Part of a small language model's weights.
Size: width 256, 4 heads of 64 (1 for keys and values), MLP 704 SwiGLU, vocabulary 4096, 11.3M parameters.
Training: a variant of Muon for these matrices, 155M tokens, 6382 steps.
Each number is 128 + 32 x the weight over its row's rms, rounded and kept within 0 to 255. Layers, rows and columns count from 0. Numbers have three digits each. The size before them is the row's rms in percent of the matrix's.

# layer 5 attention output (transposed), 256x256, rms 0.106, rows 5-46,68-110,132-174,196-238, columns 192-255
103:162077134192139164115131158103149105125098113173161110152136085106134133131128098099121114168158105200112149172092169179084115165104087111133123105078116139145107127098121117101136108120153122
112:126110086153118127133065187157182128082114158143090138192146159099136129093102102149117107151110079108184100116131096161125116158170131147142108148144092201128109148158108162096131159110155105
107:142097121110132132149154102124154102111174113149093160147158109158104043142075151159103051142120115134104150138122140162117169164090078153153136157137099129135110125092100134144081141130095162
108:161129134178108151197073151150206129068138091167078164159120113092159087175147119120157180118173105115121124152131115164115102044159154159138138112088141128140086082083088206143177134160127128
106:062121172107159138095169102133139144106174115063056140123124163069089178150171165125137154215146063130205178180098124128128158133112195086189201159173110068115159140188142114118131132167141158
115:064119140154094129111173167126104103154126108139124106174131174136143094124113186114158162094129049204153154138121069155158120079150107119150170122108113117151152120083122141111136154108180135
105:170151042127142192105144108145128119147114134178137130130109115049132116154102120124098090206051143128164124059119132164158099125184122107082094165178056075134139173105107141091151173109191093
111:140088148107148113133145137097098148130121142122149146154160110181115150126095109121125130091156128089119130150123143088150104075133113134156100191143153184121106200167138186078119086137104131
103:153140133138127130150163120148131123250106102119128139103099113083087120076101122107084107183169053104155137117130081077185114124195128112128130147131110164165114150108087128124133098110138124
114:147141155125178144196116180163093043157117178163165168099073096085093131112107170181109142180125088174146184081067174160179111060154137112088127171068131125132112134112095115104126154139141153
113:077171092074111105103116138107174098129134116177030094100186162157135136121163146138125127120158101139162121111129130098097160123124119148185161125130142187075072135118123119158120127125159142
110:153106114186104141118144081164148169167139154171153085134170094140097149141148129088161146098154172116108177139164127156127109096134083170133156115156179153088129165162126173126171118171106151
110:122144093155149157162100134163120127153138114111133147108096149136119152099155125201105195100110173146153127155132180101116130125123090132147085129177095089124106124132163050145094124091097109
110:062103176172099115110119162099106122122139128087145123138143130112162146163158118110106091160128101174121181154156125135128099138143139160143156106116136176106143125073133094118189178198171153
117:148110177111125129189102116085113149150104093144086113150162119136130124148107066166138101077119137134127129122153129111128163160120097088149122114113117104133046142121108101139159161131088121
112:153167129134130095117100052111131115190138066113223149111128181142158137098100137140131109166135167146110146153162147118170122104130137142123154168158125133114193160169112136069141061125117102
106:161171171112141140160134107182134148157119131147108089140109144151166117145133107125118092206082168161149076105095111157067093143100091179116145093111142160135145078138098093135129113146155132
107:098103104146164073096074153129138119129193101105089139184134130153144112137167150074166156071138168099158143178097173103103125085093095134135156171142093200175112157179166112156087147082104185
106:127137147097073150186122148131119078117159097149154181132139048093104147098155190116174182089155100164152168132162148125110086087094146178168151147141113165138108098110101130102080117180097150
112:122179163147172072139112082122151140156064176158168053072118115143121120135125119110158107150167119147148174134177147093117098139110091112133115125124106138099153082145106184150185096097140108
111:153095162129095148177089099100129120127096147092190138140113156159119109168120165061154177179128105124121170124100156122175150172132103123090132132126117171189099094117168195170144130176119160
106:182092081145131150171117131094134177082106161105141222113128085145132123096113153152081140156120123127083113133126162152150143147220148163149154105065180138123131067122163178175085157133144125
109:136076099142158136169163087147113169095119117142114160116103124140115143135169100115124154232145083120154195216106173096129076114054086129195112087101169143130072149122132107173105122134081142
107:159114075103156096050146124154051124100113089148126086099156200174118086134158149129127082173098085187173103102196071128090101168168122128107184139158126159117115154109126124134105083092195101
104:190143186097147126150132119106119133149102131092182156119137091148107103125111158064089135045099075080187149130109115181135140165107153131118161164166125184136116160129147129120168099164145084
105:149082139112137105125087116139076124129055118176115115133160118118127099174137149064154085105148122108167096172137122156089106156187171111121183160126098126155186075094183123171101156086178076
102:086091166161123179121175107151058101138116093160125116104102138116081174054114089171104133203085073139136128169116144137141089104077132146180125170141113084115079134050076140070133144110110108
119:133114133174154131101108168104082043146140142079157145046160117122180140107119116151077176115096093151165142111163181111225114149081099138078165109097105156129167128167138112144209111196109083
111:164145057063130135081142118117122111130099189103130112147174105109106129094064158153192157018145156135136144141214138163154209146079117128103059133145128108129149126144160173105150114152128182
113:187159157135094154142127180143199178145161127118117183139081095151121120153121125169161139080150089125133096145150086125083135126118090116121124124097177134133135133149147139154159068164094162
113:149139142090156153161139107129130153137081094154107158102182128059142161200134139190138149126130162057169093069155116152071103145130107142132126177157174178153121129120137082142098190142145167
114:100149125165185082085073158125118158131114119103118121137125125030194107077113176130152111158139131160135104145092107132115172145129102130142165122178204129120127177165155107128144094089164126
113:083133135084202177167151139134107146118106156159117124128168125102113089097102105123095170201160112130186129106091130165172110073148118106163131077193192135112157153165093125174139140146102141
110:079106116150063141111111123108132169112132081094163097142204155163146158123109128172174089138090164151107172131157090140163138140106139118121083157122093125099196129124113075134126061145164135
116:191138147078145127092224148128128122135108141145125158116195195162099136102116112086148154105079135144131139117108097165152184079133175159093023099084146169121123088092138109154173140133107151
104:128158082118128125102137173126093135200173149127179154121126142092145152056133148099177191168132086154103192138101130185119126116107117156097123113102057128121143149074101106137157145137185094
101:112153081199150137100155140179102095138116102102132041119126155108119112169107150111129158128064162145143135096124104150047148075076085204089108050115156128146160134116064125096167122117133184
124:166103119153123099091100185121084105104111162158115093149161075098162135114104110148116109044152044103101108160105125141098109188102114083112178164140098106077117107180151118153109084082133152
112:117098145102133130104131143136119158166139087067154104120091178129162108145159178125148085107047120138102090151127118090127143159173128086149125166129135169139178107127117153091102112115165160
108:143122106057173136123136170089124127123105090152148176116091175070162145122136124148113177155150145179110083144086117118131139117130092089071111141153109127102096145135137119149149133152141086
121:116091191220175167127142057089111128133092120089114137126203106082145168122117133134144117151115086158153149197137112157119145127108168114150135187115095158159066149130183086141160164116131099
116:196155186172136169125128084146119127121140129133095118166084135113081226111135181108079136068139106126186141144091068062162132171161096136117148123086069164103117154088150137170178111072137126
104:126088174210077147098083098125095152108150126071161085099098136163096117095124113162186164110114125140064142192137110148133100178037097187123106081127149102118123206175153065096095127111082144
108:130135124112139104180124117115134133158135107098124138153111137124128098079152153155115048161160074122114104087143083154170092117121144099073129137116149182151100088116117111138134087119122133
100:127119089135122109104057113104123075108136161127132096162135154075096132104107068117086140071150113073176166088133152086191173172177161191104095144100149157142142135077097143145167102095140160
106:147154132135083044085135126113188124168091147154128135142125160142156087092087135099140137135137105124131166097188092126162164157137064089190131048076140169167138105174139110129120193121132128
096:139146129149123103129134144144134115142104107169106138109102129086109086141116141094056154104066164137141111167152085095145112124118163147079171121172136144154170183082127155118141080118196210
109:070131130095131095113132176097099110071156110134125043095165101138094124114137128148168106169104085145099177131144166084060135091113104091103045139110091113123181088150168155137083120158100189
106:126144098125079150117138137175174119093102139109199177090108194108174100144148150101083112102138146141126132117103118144145118076157085088087137134044140149118146163129108083074192158137106088
101:136149151161112141129141179161143128143173180110176144152126172098120161133152086128096086021108044069071155090197074133154086224162165124129098046155130143138133103129069133141145173143174105
103:091094125116142169133152107141127124097085195090166103104175070148090078119113089084087108081176126118101166087089101073090155061131159082099068162077144075164151133154121081154115133120084110
105:191213172131169150099145137144166097133140160143146110100134127109111169126129108171159150136108130163172115102102101126139121069154149160122116127085194134165082129109147144128152178095183140
105:142173131078139088088120167113093160119110092174175062082127128147129182101178086145152135209159125163120113140131131143150136097032110161165197113102058065209090081074153107109118126156123179
106:127121142065149114157079136113086121150091089106125137161128158114091124166137104114098083197115134099090170080082074123188098101107090174116116155175153173144198095148173115190114154130091144
100:138129145098072137111152154148128137101100109130096136145114159097069090183081065156177106143077125102106119091140100166128119138066093139112112211155135100202060147151120102148155146140082111
104:118143125145112160104138143118140129159085161142123097145061182109147141140136153102115127114134104178086149137188085175040124205077078163145126082096065092168102158151057159135122105147201107
102:110138128169125151136082115179127074112148114164131173127127152133136087090102120080103176061155125144126155180112126143145114161087154149132149163115153105116106160126116100130122092099060082
101:142106143098172166134097144153126117100191110117159104092111154124110155062078102165077125208118149137104077123144129108197106159110146103120094151115097115130084107073115100147107081099136117
106:054095166145099128115141145130149189140142111090207112118138145056120123169109145116162147131141120148134073098143150097105135161121092133121111100122087097122158118137113136078153106139137150
108:141152152165142082120125170091101140171138147140102147091155103107124101070145090151111088060134173083147143101177104123128147118082126086116086106142118134139121149161141056154099134147130158
106:086128127143078126091048169107150135089116098168056158109146157116157136145145144118196110049145188098092089105142138114163149215142077126107139147181098156077118132072137139113145085142111090
098:173143096112090131191165165143148183155173111169123208171095171145123128125145141139051086204168153132126148125134164168146090124171148182154156118175209122162128189113110156077135205165078101
108:126135117122096108078105116182111151094113125153110024128144116164127110066141127137135142070124186072183113108167138148113176170069120130127148171110171157101134105072125111100147095101164166
101:176131195082091155153161073164088151115120124099075131109152183113119177115091161146175109000144115103148157100182188104106164137118141162123101120160128162103071116091064184149084238142127167
096:109052106186118092108155114187134108148148127125125134110080138118104082138124145089105158073116165141099170112164127057129097110154147124187109126083136163151161096132126088101159140120141144
101:095170148108116141115116157140139169110134099119098084109155126150077168088143144125130161064117166093167098131180114157105133149064177150113094123111129129122164094135161118072118080106112115
109:100150099141195116095125098124168179142085176157130161188160152152097069164115140129162075182042156138159113159143161090128130159154152127130152176084148115129138174131148120108150153121132132
093:093114138161105168169101106153127149077117116133127208180128095114101086129114132123156140090124133093082099161043087126147131135130139141194206134031119126159106097093110163141138076132126104
103:143105156102117085101113065143115174072116143087093135089154171103134114152135089190119143174096147156151091164147131139146057131111115190137154083106131188134156119113142097151105104129108126
105:128116151150105077123077118125106126154115124121103089100173161075099100145138067130198138081122112117164137136088138144081111126114157130173137101135139139133137127152134136103087108190093156
104:127134091163159106084087139097142128118108158163099162129077167132161149112097152100157134208117092143167114081124141179126155140098190106108102152131122118127129126126127123151115132072200073
094:108121133163127151119155106122141149115110083130122116167158144157106135081160131145171079148162153204043159091154127144142104137103084095153146104172161074140134084085112115115125145126192114
100:155140164102150132090043172218103198110125140138109087066047165140186112082164161113184117181179156121165141131131144095113161173157131151157172064123180112151136101094151115146081116157108134
099:087087160103072137124141105107162149125109166095108062152094148127074121149124089147152150061124154095125131091132133211076097156122077135140086160108144122141150185092134115082110143128121126
093:152181115118111070076063097144176119182128107122167114108127120146099112105188061112087094205147106161149127147073117141140084099122171067150155188142057184131131077132202151083154070170162156
101:112166152146141098122151118091097032120201124156156089150107138109093074144126134117076132106152091142132162114144171158197082139124117099089090087135115159140118089115117078124151169074116158
100:207136084163139110120197137122103126129163158137145062165132190149136101195126051121118105179072151129150086165138148148172150146102079093177126136113105118136168085150115129136152124120117152
102:081130186141097166083122137183112154113121122182166087102146132091123075081130105028136096167098213179146146144146199103135127123134102152118146116113135202180155101129107169168137203075106163
111:085097145125074085096150130139136172146146107119165117139102170155086101129156102136071105166107185088110149127138127134140156115112127162196132125131140163136169160104166105126108152138110102
105:074108139182110103132117147096116143160155161197175163102168159114127113130136156142178127146088081141113114113112169151071079110136099140190167131053102130136110144114132142155131112175141107
107:100123124143183148075094170109187075153150103194121132173082146175170176110072088111137080100142149083143142146104064173067122088101182186133125129107135104131090164223116217125147105125102071
096:085144139161123176124157091124063149117155108104144135170130100125113098146157171163170075148127107083107117117134102128156199117061138091127178144096153089151087097101117118136069113111108163
098:158151132113129111133130118161129104119155202168105069181091096114101102173131139126127137060070173039126143086100141079148108114089199162143043180139140142174057089126062170173127152116153184
095:143161135112113118127213132121110139101145116080105139097132131088131135178176142088119113199102149118193109133121140129054148119115109147127072178125128141146125124104088105147145121064115090
106:186089111171134178156092199120122100178112148116086175182106084133125114106113122095147157051073106120098151110110115151159142164204166157121137082072143197186087135089140112115206154085150090
096:175103104074166077161070106121100164133141099124110124105116111099129131128128090146153087050101117145172117092140098103177154105131126148146186144030114105149121148151175104153103139104142111
102:089192080112050147135106089180163158074129183094133096067095119124129147177093120092138093070166095087148147042092113142115204121116155181124124150117157119081129129130090150099074118099092158
091:159103105096159148120180118117142165147105125115094152157148152133150114099109101129113065182157122168111127143160161111172122043110135148227129143122137111148150166126113092125082125126131166
096:101107093142100150165113085140123182129150120091135125137131152107147140078092073122153164138099133133113108131120125104154102053166126099133178154110103090069088079171108114110160141109112160
097:143124133109114122115127126150102121156119148109211143174152125179086177053092136172140138108079129172079096134150142150156090118098099090132080099148073177152066146189160132130110142128105102
100:121061086091131138120095103142087104166090114094148139196149105135126171102142111189183197214133203170122139073131152075133127102109130183147113140103134148104100028159130152118135132118061148
090:147090063118114103109099095169214116100139144133120107137167100091134116145133114105163136076147148041102080128107133100128124158106128113059090182160131143129085170130158099103121119123124128
102:088143088106057134178153131189166107141084171093107107099110138171139147147064146129124080170096103139147188147096125155140167108116163123135117176118159099092124146102126167151137103149153129
093:102139125124154131103126137070085165117145136160073088124098158152117094116144123165166112084102136152222058098102117059175084142134135089159142111162141127183144127146116175154129119111109113
089:113106137088116118129093139081149101115077169083124152091073140146104096151103166123115164070182185109116125178110176124157158122109158147107163153094113135175131153106193131171043146172111122
101:089125156120140154036108112184138101118169097149145160092194110083140127123136094094137090151147115106155098152092074104114127092169143099131134161139245159128125090080074182123081117067152102
097:191078150101110142161155111121124130167116107149099113123048074124091108113114140160120165085106152179138131096136102127099124060103108138143094127120167155111082112133196128081165108142118069
098:112076128105114113135191156060177150188162083147116152117154154112152125138133115079081159137177070109099070118119111147110134148081135097113144043194143155101168152144131137137166127127178106
096:121140121132150100072117140122152124135127095136165072141112132104114052168109106156176146111177129124135133122145110158094140148148168115151142147181175122128097116159048111112088136194114117
096:123175103161119197156158092151192161085131136087171183128156087102141122120122093140066127092176119102106118113140097096174077126095111133128091148121135096104167145080040115115083139132148183
100:098141139146110171113149166137080143117170104063119138130133134166168068142108121115172141187164125103133131140100122103107153150107096097067183151099131170116148140158105139213101114071095144
094:060179167166053109144126134197105146090149148168087132116166132105081134079160134109158096160128110140132127082168103090120183090120137115096104138167140124085112118160139115180076193124156155
098:152054092127162039078131083079117101138124150057101156151103151089083179167078135132107130155110125139172145088105118152151076197154118091143122108160062112160156175153117124137151160099153057
098:089165084134124122178139124142157187115087111201087172089130148128097155117142186168112155118148139171068113117113152086121102115118144134126173133132164080132128146144125136114164108107160138
098:126114122162138220158098134099121130141102121103094139123096080079142146125171088114122153169158158136115111162078144059145147101133104072148129130151146100127097113112130101153141162132141093
090:148153128101118212103090104161079133095173136156164142141150075114078080121154116132144167133103143146138127136038116125067108159134186171109123133109123154088085134166170184145149174158140152
097:076162109108151090155129090134166122108113119149150131125159174091097114109162094172084163144102136119137088158132093191145174107187095102100119114073145116126094118185109115087131111111155156
096:198098160231164083121092092103133103139143131086098026103148147151096121197104141167210154088099205112119139143107142103134150157118164147089085143173099130116123112129141109113141168139131102
095:199134133163130167122142121115085133111101195148145156124143154133118081163122137108128141168141164162165164183105171107093146140133196135057100136161139092110094129133135103162176132189114135
098:144063162148119162147109112126180179174174182109096135153111141128109105113085091147099113170179157092134128100088121103177153106121167104136107094067109147144127138144103064041192102131081135
096:102139140114109128130147113145093086164152089168033109107105183140154135167088141150177129086100078087120136152124109105088132091175109076152087117050111073076147141122167157094106161123129095
098:152097126179073192156115128165157116126128155144149203198150170121138109120163143101146160140168082136053130125176114140057151158123115147139148118122136113101150178117187113120163124127114107
089:120132156136117134132049169162151137155156178128142106111115103117129096159081198188112057163178183148072142103135123075148145132174152117140126103077138155083123132208105063168164101174111136
098:141119154110104146123109189132130199122178125197100100133077126122121173126191121086109146102110118104070143114105121116131152187087095112114181179107058126146092130125185171141130105128120127
092:211116146151106090111106132104107143157126140151169127072053107200186173147138100146033127103150105135157103144114184151153077147129104171115113125156168079100093112171199103106159128176128079
092:164160095151131124127137147080096115182152207128088091119041142118137121180113095096095193110104124136141201141109130134139135152112122171158098092145093117145127083118145124131181166149163135
101:100102152178156174097107165131058080119105135141121147134145066094121113106146122214077133127088121183157099126135208067121056064098104106130137144120144092146116139158127149090151139147122105
103:052140088109133179104129128125088126156128074171137061132143166159113152164076138127173165124081114123070189126158133105154089131082135173117144134065128091148124062120180174112176116146156177
095:147118168132151099125095137060146127142142137119156156107066149083162122113089124161155160132110125107082127090127106200074134083108215157073166132059107133138122131171168109067091145129117118
092:131128147117112069106102113131137084164100139136113111120132148148076061100150140147148118144048087151109100132161159135074135187152108119148120095149091084064134167103145100146108170138141086
101:109143155171139126101136116117149150127095112193091093156104136092093185210130113130138088075133120055171167086114167099090125166101137144112130164144086134099090146158105128138107106101139134
105:128099191158114085153200041114146139077125071153137197125144146185158132106130099086172069083114071173153130120130138164178104132125187146057140122130138139137114092097121124141195119084140142
093:136103156063091192045127130126181142160099096209150164186155146176119119153071104105063126183089142111118148129207079161177119188142154151192101121160100159136134102165153095098105113083123169
097:074112128139128183123145151181144166139147139109189100082125138109129115137081169153147148074111187139157133072143145101084142024116103164105143156181151051183117120079087204105112163166092153
097:149185139113123126141134137119147151157130138102155133140112123094162149149087115165172110230149136183132101128182186165130132108120139099138096104093108103093168104176110129074112130119120161
099:141130122133149097088082115116124158117093147150142164103086094145196148116154103110107150146107142132153162134142116124135177157139084076158144099118138114168132141091073140132155109111109112
091:124217137155083130127131164073120116095154140100068139151181125155111137161058122140093128164142070153129117137047168081139111137109086120069125161108098123104071182128112084128154099116132120
087:114089092151145145178111125143130151130149139128111162083231117137125100167101149063143099130127119063201167127149149093099096157115171124141117181140101112161093121160112164112148117167126137
090:100122155086141131102104140077168111143152158127111132161072140118130218166106138146102113151096154109184147083073091098102121079139140111157110118182160125189175119130083167142141117137133131
093:106119132148126108094097100157083099155156128122113180152188156123097129108100140119173168182095171137137116100115112107150166153148128142170134123170116120114175094117093136138117151089093071
083:110151131147097218131165087102095052087144141127104122089113072124137094218117133137113119123134181138099085110099071091167175066128101122114138085110149069123141111111141119101127150189131090
081:122077107083148088096107168110103138111162133120164083110111129128059153127201162157119141137151125133158107151139136124156160146166102096147063175118137165082146152107080108141132171161142134
079:128062105062142167120154157166146102129158113115136111110106098111125159140110105161111052111149125126136127128155157148103152158110147080205137107103088172122148162159115064187135141066158151
082:136165123135103095161118104145147082150147129171124180126141143074170122117091151126090122125148184125099130115161093158094055160122094111094122087107105148116085154073075090129145117166152163
086:130189113105183081108103087067123142136167076165109138095128097199067166135107150059103139168131082133162131121142154119127079176094131164180076086086112102112147088161168134124124113188121109
099:142089147128174078141114123064136172125146133160131111093164165184171133102140089123122106147139190169132090110168161083081065115121079174111113128102129131099117119160163074144137110185111111
084:107113070161130079154128129176083076158163138101131161064128080130103112088090110108134133196127080150168142097201148151161110137096112123150179129134118158077175096193101093137175182097148130
089:141075146185136113073083113094141100147138116097096171099143145093129188166181158116152122043131143040108135093130089174102167130117132127092136111150132103147161105171073140095061124144120181
089:086081094162109137174127111121133140072164113122133152181147126115161128150191118100116145079130162094187093161156142171083204127154068133171127068129133142148144159153123154129126094165130102
078:148133146194075155093159099138150103069104111129159144107135137170202077088112106137086133151126194124112130137135107075115118126093123132115135118131112079142101161097091144117159082140113116
096:165146109084175067124138119140084136199137103144120085109074119176172108104184059136082165058119177137183165141099138076144094138120188146145074131087083100090144145130108105106089111128096066
085:127088126148140069108179164142114078156149147128108131104122124070095121100125078082085155133152195080114055111130162103080204170188127128153174105137104138116085155131122147153138141100127145
090:138129114097173118134116122047127160141160144121083084113126125148114143111133171203145141145118075147136094072096072071154108116114152148113093142108055145127121100134182149157115107105126128
083:105121135118112093092167132135152091105090097095126154155125157090120170143154174106175171140144116116127138153111133135085119187087114186113132153180113093154147120098148090137047094111133100
096:150136078086115183177117152087147137068122122109078087145078142108150099187089092123142129098110124120135118114092141142159109177116144125121165060105153126141112107129172135156118137146123135
093:084103150108119166131147120130058103139126096137057159172169133165114167130081120126175181108135085172138164129151158079110184169139235113163097167163167112156114141136159185115149109186087136
083:172140121180111165121152086102102111099126132095119125122048151114137159124087095082141087117129070142107159091126055199143163101156157091080125103149143128087114058128058111188156107195156069
097:152145113123111121118128126111137140144094167089121115086142208132149091154122070115045088160132108085101140111170093208152079143096099112112129090049098084087138127113098111171199126094136132
095:089144076188104159157144156174150126106136084137145188125098215102149117148152117100058135141119134211122107122136143145136047088193157110114124156158134122132134175146145095164123159132072168
094:059129142145101136075138217142063137174110080129105135124126098179184141067137070097077156087094137147131168111144199157117046142132145102146150163179144157118209197122146105099145129043123088
085:084160137120135136094104126065176137099153099107077144088142171145145147167166163121121148149160053117133095182022179121067138120114119151102133154109072125127148152155097117109132118085093160
084:113191108085129110173066175152113126137208114069097120165128185139115143065094165154159162048144186168109143096109127133152177126153162126127104178226074108160142106163099144116122155084130131
089:141132141084135144177124150118112111139093122100182118105161067169155168142133146157102149115113094152109097115134132189170149087067128124138106114100112125082135158129147140097178146155124117
094:164100152112098169115093111105148188163177104167151089135121156122113142184195103134128154132151141149090084132187133066102105079141104087120144122109167130134145096169139067122103163119138120
089:160122138129105150120194176132158096187144096165126118188134069121150210132136164157187161130098131160139081093147125174180122086097148113120117156160177127117130174171138101088151123109111147
084:121178103086157131124095115150149166074154153111133111118158161117139125119145115064114129119182074083147149082139086142146161084179114146032092107070119116128150127106173178124134114163089134
082:141131147089133116135166102148127165114121114158167087184139120141087091148123085101157108147117117136098138138095039154075112059148116126152095097113163136078072149154079128103102179096094187
101:133100149143179109153071109107088125105146117140137129117185165111154127134142122143118139117128066180167095131045099134093100125158150143141156150158138098081122135103118176172095136104118079
092:104091075084127043190166123123116125077077116121174128143134153115173051107109163023126096139138167150069152099112145152117113110105144117165119164121112126075127116170128150100112182154115082
083:136114175149150145077149116133126112121110099100166132174148072149196106078147090097152133111076081138086131135149115117149134084118071174131089103091111130118111110155126141107153130096163153
097:181087145154113103178177110156121099117113089091096169174094121161088137137153112118132170180072153140105109102146111086118096132183146119129064125141128164089115141102102111141064142145110090
089:185126104129110084144115158138123088146075049089108145126128133098193136141152120093148120148119116097098129164095095067111129165084114144172090133160108161123075093125101220160091135139126088
093:112111191151135159118172159120171108125108116141132152090122101138140097143131145095113151042190135104089101151135118100105111131118120166090162124139146184145089168110092109119187114096118155
087:134137143162164093174058129111168200134166114078094143123096110153116149150161151154140124179136115116121156106142079137107104106079152127159181100182134096124116122091118097070040129086146151
095:159091118128155134114080111167135125097129141096114108119125068131052144118119128143072082202150116143123108140154157116109134117126096112163024118109154153075125163129129143176083141130127167
100:194168074080146143167114109113124172075157157054086144116149165125179139114176087120114138147164161085107136149118152069178041140175158100083120150101183107093141161133131134118147157133127096
083:217101027106153124170094085165109160126179084149087166102074162137118060149172134088144177151110158113129136142108162147131132188160151123184085124110100136091127135103169086135182142132131182
084:168135078137176063126097119114087158129089092129131103079143152132120120166094103088154166096200124164114152164084074087106077101080114112129137047159166107121097093157120085188137164138120080
089:137164151157103193144176160154166120132085138123108127136193096144075148080096105135133093108180144120089080074145140128166128132136132141112137141152104120108170187150149084140134120090077139
091:151127145087096113149088188132152166121130126148125113097073211130165117156168136148118126096132158114114145120121145124126101103144176137104154000090120113122140055079150140148058121154095114
087:051147121069130075140168101117154165103089144093086184098110187097140146138157086162109138103167156152129121091131156143122132158124172151174097167122172133118145127102140143042088083117135105
# layer 5 attention value, 64x256, rms 0.108, rows 5-47, columns 192-255
103:112094117138125094171105153123178171150097190115173100122097121123164124139199106117084113139137078173131176215124079102178075130120108121113130102112104082174141134122160146192083127127106126
100:120058143174082068123076100147116151123122067119192116157119139124130092062096128122116115163096154148124150135112177136090155093143125218124161152150115149136135090104080081092122135121124167
097:163065163107146199082086161179133146046187144137128135077107150110146132181088121136161174146164081145174141130165141127102167117126150101100135141152093102158158155122109164133162121152196083
094:099102178133142137057061159089125176108147104151121084152116155121134100159105102122105179117151167088183159129138077132119119105120114126069151147141144098149072155092193156136122127111099104
102:157115177140106106180178147117154110087086130143127058169085150138076113114143123075169081165173132141128111110124142128175136191137073095120154123117164100127126174152152111117165168157145059
100:121160131146127116117127187144135092145169165179140079114152107080106137140119035154136128108164152145124113146124111109137197085159167081155157090147147170128166117117123110121142110135101148
099:143116117128132154103150148156084123150163116145180111132129134111072104109119095101146142133132145149111109125072139151135134118139119116142137079166104118081166096139154194071109075166115101
095:142121157116142144145138149180130157104070070206116109163102114139090116121194171176129090126173049102112131109099157178099145105162160141168155129173093088107122156085152047147111150144162141
096:117147091086107046169118122174110095117125134098125165160167096141162051105087130147117067127094078159077097081142183130129088106090111124100082084149111129089085182064138138097169109096101066
105:218155132110078102095082097107143078138092146116117139115136196081104192129100161124061161129125133081088136153151122045168119191129117107097103111197104128093152200107173093130083154110107134
102:142096108165166091099100170141115138122221187116143105134089132151146134106211124066127150149133180094174094104093087093117168101130086061118171116143121155080106183120200146093148136121130126
099:089111157107179145096111153149087085069126144102083099163172193144160142094082175110074128113122120118108100130145135111168162152115093103129194171124049161106055099110103102122147109102122082
102:161201111146121085119196093059131139089165072116159084156128097100171169079110107134151060125157069063156108134159171135117062117127099149130110136118166153139174165105152148164126165186125153
099:187143184121132110122085134165103116115134132127133150100166126120182111085138181118166167135116149114160165176158149090116113078114149089175110117145090152116186068134155181105144167108110120
099:172084040109141075170150128149143129086162192124089138191169097111143125190102091130070129119099108178138112103084093154100107146114215166108129100110163073074140159139162163117121168165178210
104:143116146115128104125153145119159077173112159178120083099140052118190112106137146126114166136118086107168134155106173151129143155143083132143113155093121153207167123068101163065107104142121097
099:103127152124152152160113114198172194137115125118150106089112127139165093124127095169130151159129101106105129112155030146123129088131151170101128180122091106109065080125163156101157136133125115
101:119104138073125152117114078148152121138078144063119151107181119142119127111175139180160162122137081101129196123147091086163165128138104154153140119132168147185172138113146120136103140072125155
100:127140114077031173121164136114138124130171164135131153143091168160100120066066162089167133150125134108138095103152122114052118134129091080123150144119150151168127109155093130103130152161107170
103:136144136113066116124138110074132148079135137154151174117115110123134190154120080146181138176120127125178093155156144136160149183104104074142163089152119110158089135082156124117148119097059083
097:147097147093112223161098132117126111102170182115082140104122103160090150110148213135198119120153058145168102165129068119129204118074120120113142134119096124100115173124104049040123142146137151
097:113136076109137181067125148144073149164115134173126118198112063101144112104066122146060095140151151097159171145214093116110097097131136083167130062158096143126162120127141179101126133153114144
095:121116165210129095127136130072158201125056094149130119117188129156137130100096141137120131141175080068072132072153075093162105131196074171110122074098151134133129130164137142128125133182139125
104:100123131101119084163131185128093102104123069128148131113111118105115133131143119080165202142094106128136067174139217068144112137169124133130161133178099093135085097116145135156098130100173141
097:112104120111184131112153119117160099102148171113126151107132106135151114148089082128086067086070115132159121143147161088090162162083173151141206124192109099163126071084061149140113088079060159
098:098117173129143094104070105100148108140161116116123173124115173132103120088176068059106144132116160186168175130142130085138079130131095119193073071138146124143136160120153062113111128100066128
094:163126093177144155127143041150066092128113124170116154103129148153153188106090079046149093165154133108139126106145176059187101107086052159178097158119118079118125102134173134140137169137172133
100:140157233032095170120137110121138132068123141114110094087141131045065082151139165143115108147122136164119184174151186142124136124164073111148152104181168084153150185165121135143119098067175144
100:165114125119059173131137149191158181156107133091120137152096197113097159141092161147173095119104068151143112123175141101142161118096206103132119130062149121132194099158129109168158120086072108
104:179160169147089125094195092110141149144143144130128134105144127082098176116138107205104126115088100079123123118141120121138113144129138215134155185124115140209145157091089102230153115104145180
099:172109143121183133132141087128145121094137121188135122142060135184084083174160124152136135146197122129067127166134123164122131109119105094104154144170120091121148142107138140102145084100113170
097:107116111097134110101102109079154112127047173168166116082223138143165132065120138158154091124119102094135117101146166160094141141179133108176129127078123069160125137089104123194182161147145080
099:113131179147140141088105188188161157087137123107103086129133118108076089124109147151106072158143109121115124159142140085164110114119107091164125232132152064140125087103138131128139092217165086
100:185126096160146104123110128145141170075095125130087086142058115101161176129122109132167173139169121118155125176157118106135112054141127152095130145134136132118132131107154199148139173101090099
104:134089095104071099136138203094090140173172133169154146093144130115157079157161157156154197128122097165188089159095142164141180119205129089136126141078124149094106135125137089168215155143071102
098:144187114055106135159081112159178085147060140208158083162168125136166141153131095070145132140163150172063152119142131131086129129143153129150148169131102070171122115131059122062187102125118122
094:099124108106131163113068169115111059161137139177161160103116163101159140086167089128157166129134133061206136232136126143138166112145142135159119147120081172134141089129172114137120085156138109
105:071134163107105089125143081068116128147076121153158110159129137087133145073172074116137105082073163146112092164120114071158155137176079116062138145143077138100121132092095112125075128132096108
101:122109103190126139143128128170124083114160186112190135119113150112118177123100121167111136131059120121133132110151176174141183135124135152086131101064103139156103167083139181106109151132161110
099:105147121146119134185145102110120142108159071134122128160123156146088128145192141143165156122125065083115133200169104124104084100143112113128172112140151096113108023119137177108142149127143141
101:097100104101149153167103093148079113181163149145116091107079119152180149133117159084153133104053139111104125126115069138155154157145133084110078162138191112124110133072156099139160165098146162
106:101157125110118122108154103097167095139160107121146100091116115168127132127083110134147066110129120164119125055161152169084107076145159113197137065144041185117140144118136113157080182102142158
104:134158143136165125064139094147126136088162097107148106155138130112151113138075171158122108136150195166094060136091133111078099145149147077102164092142159183130148132190105134134228177100148140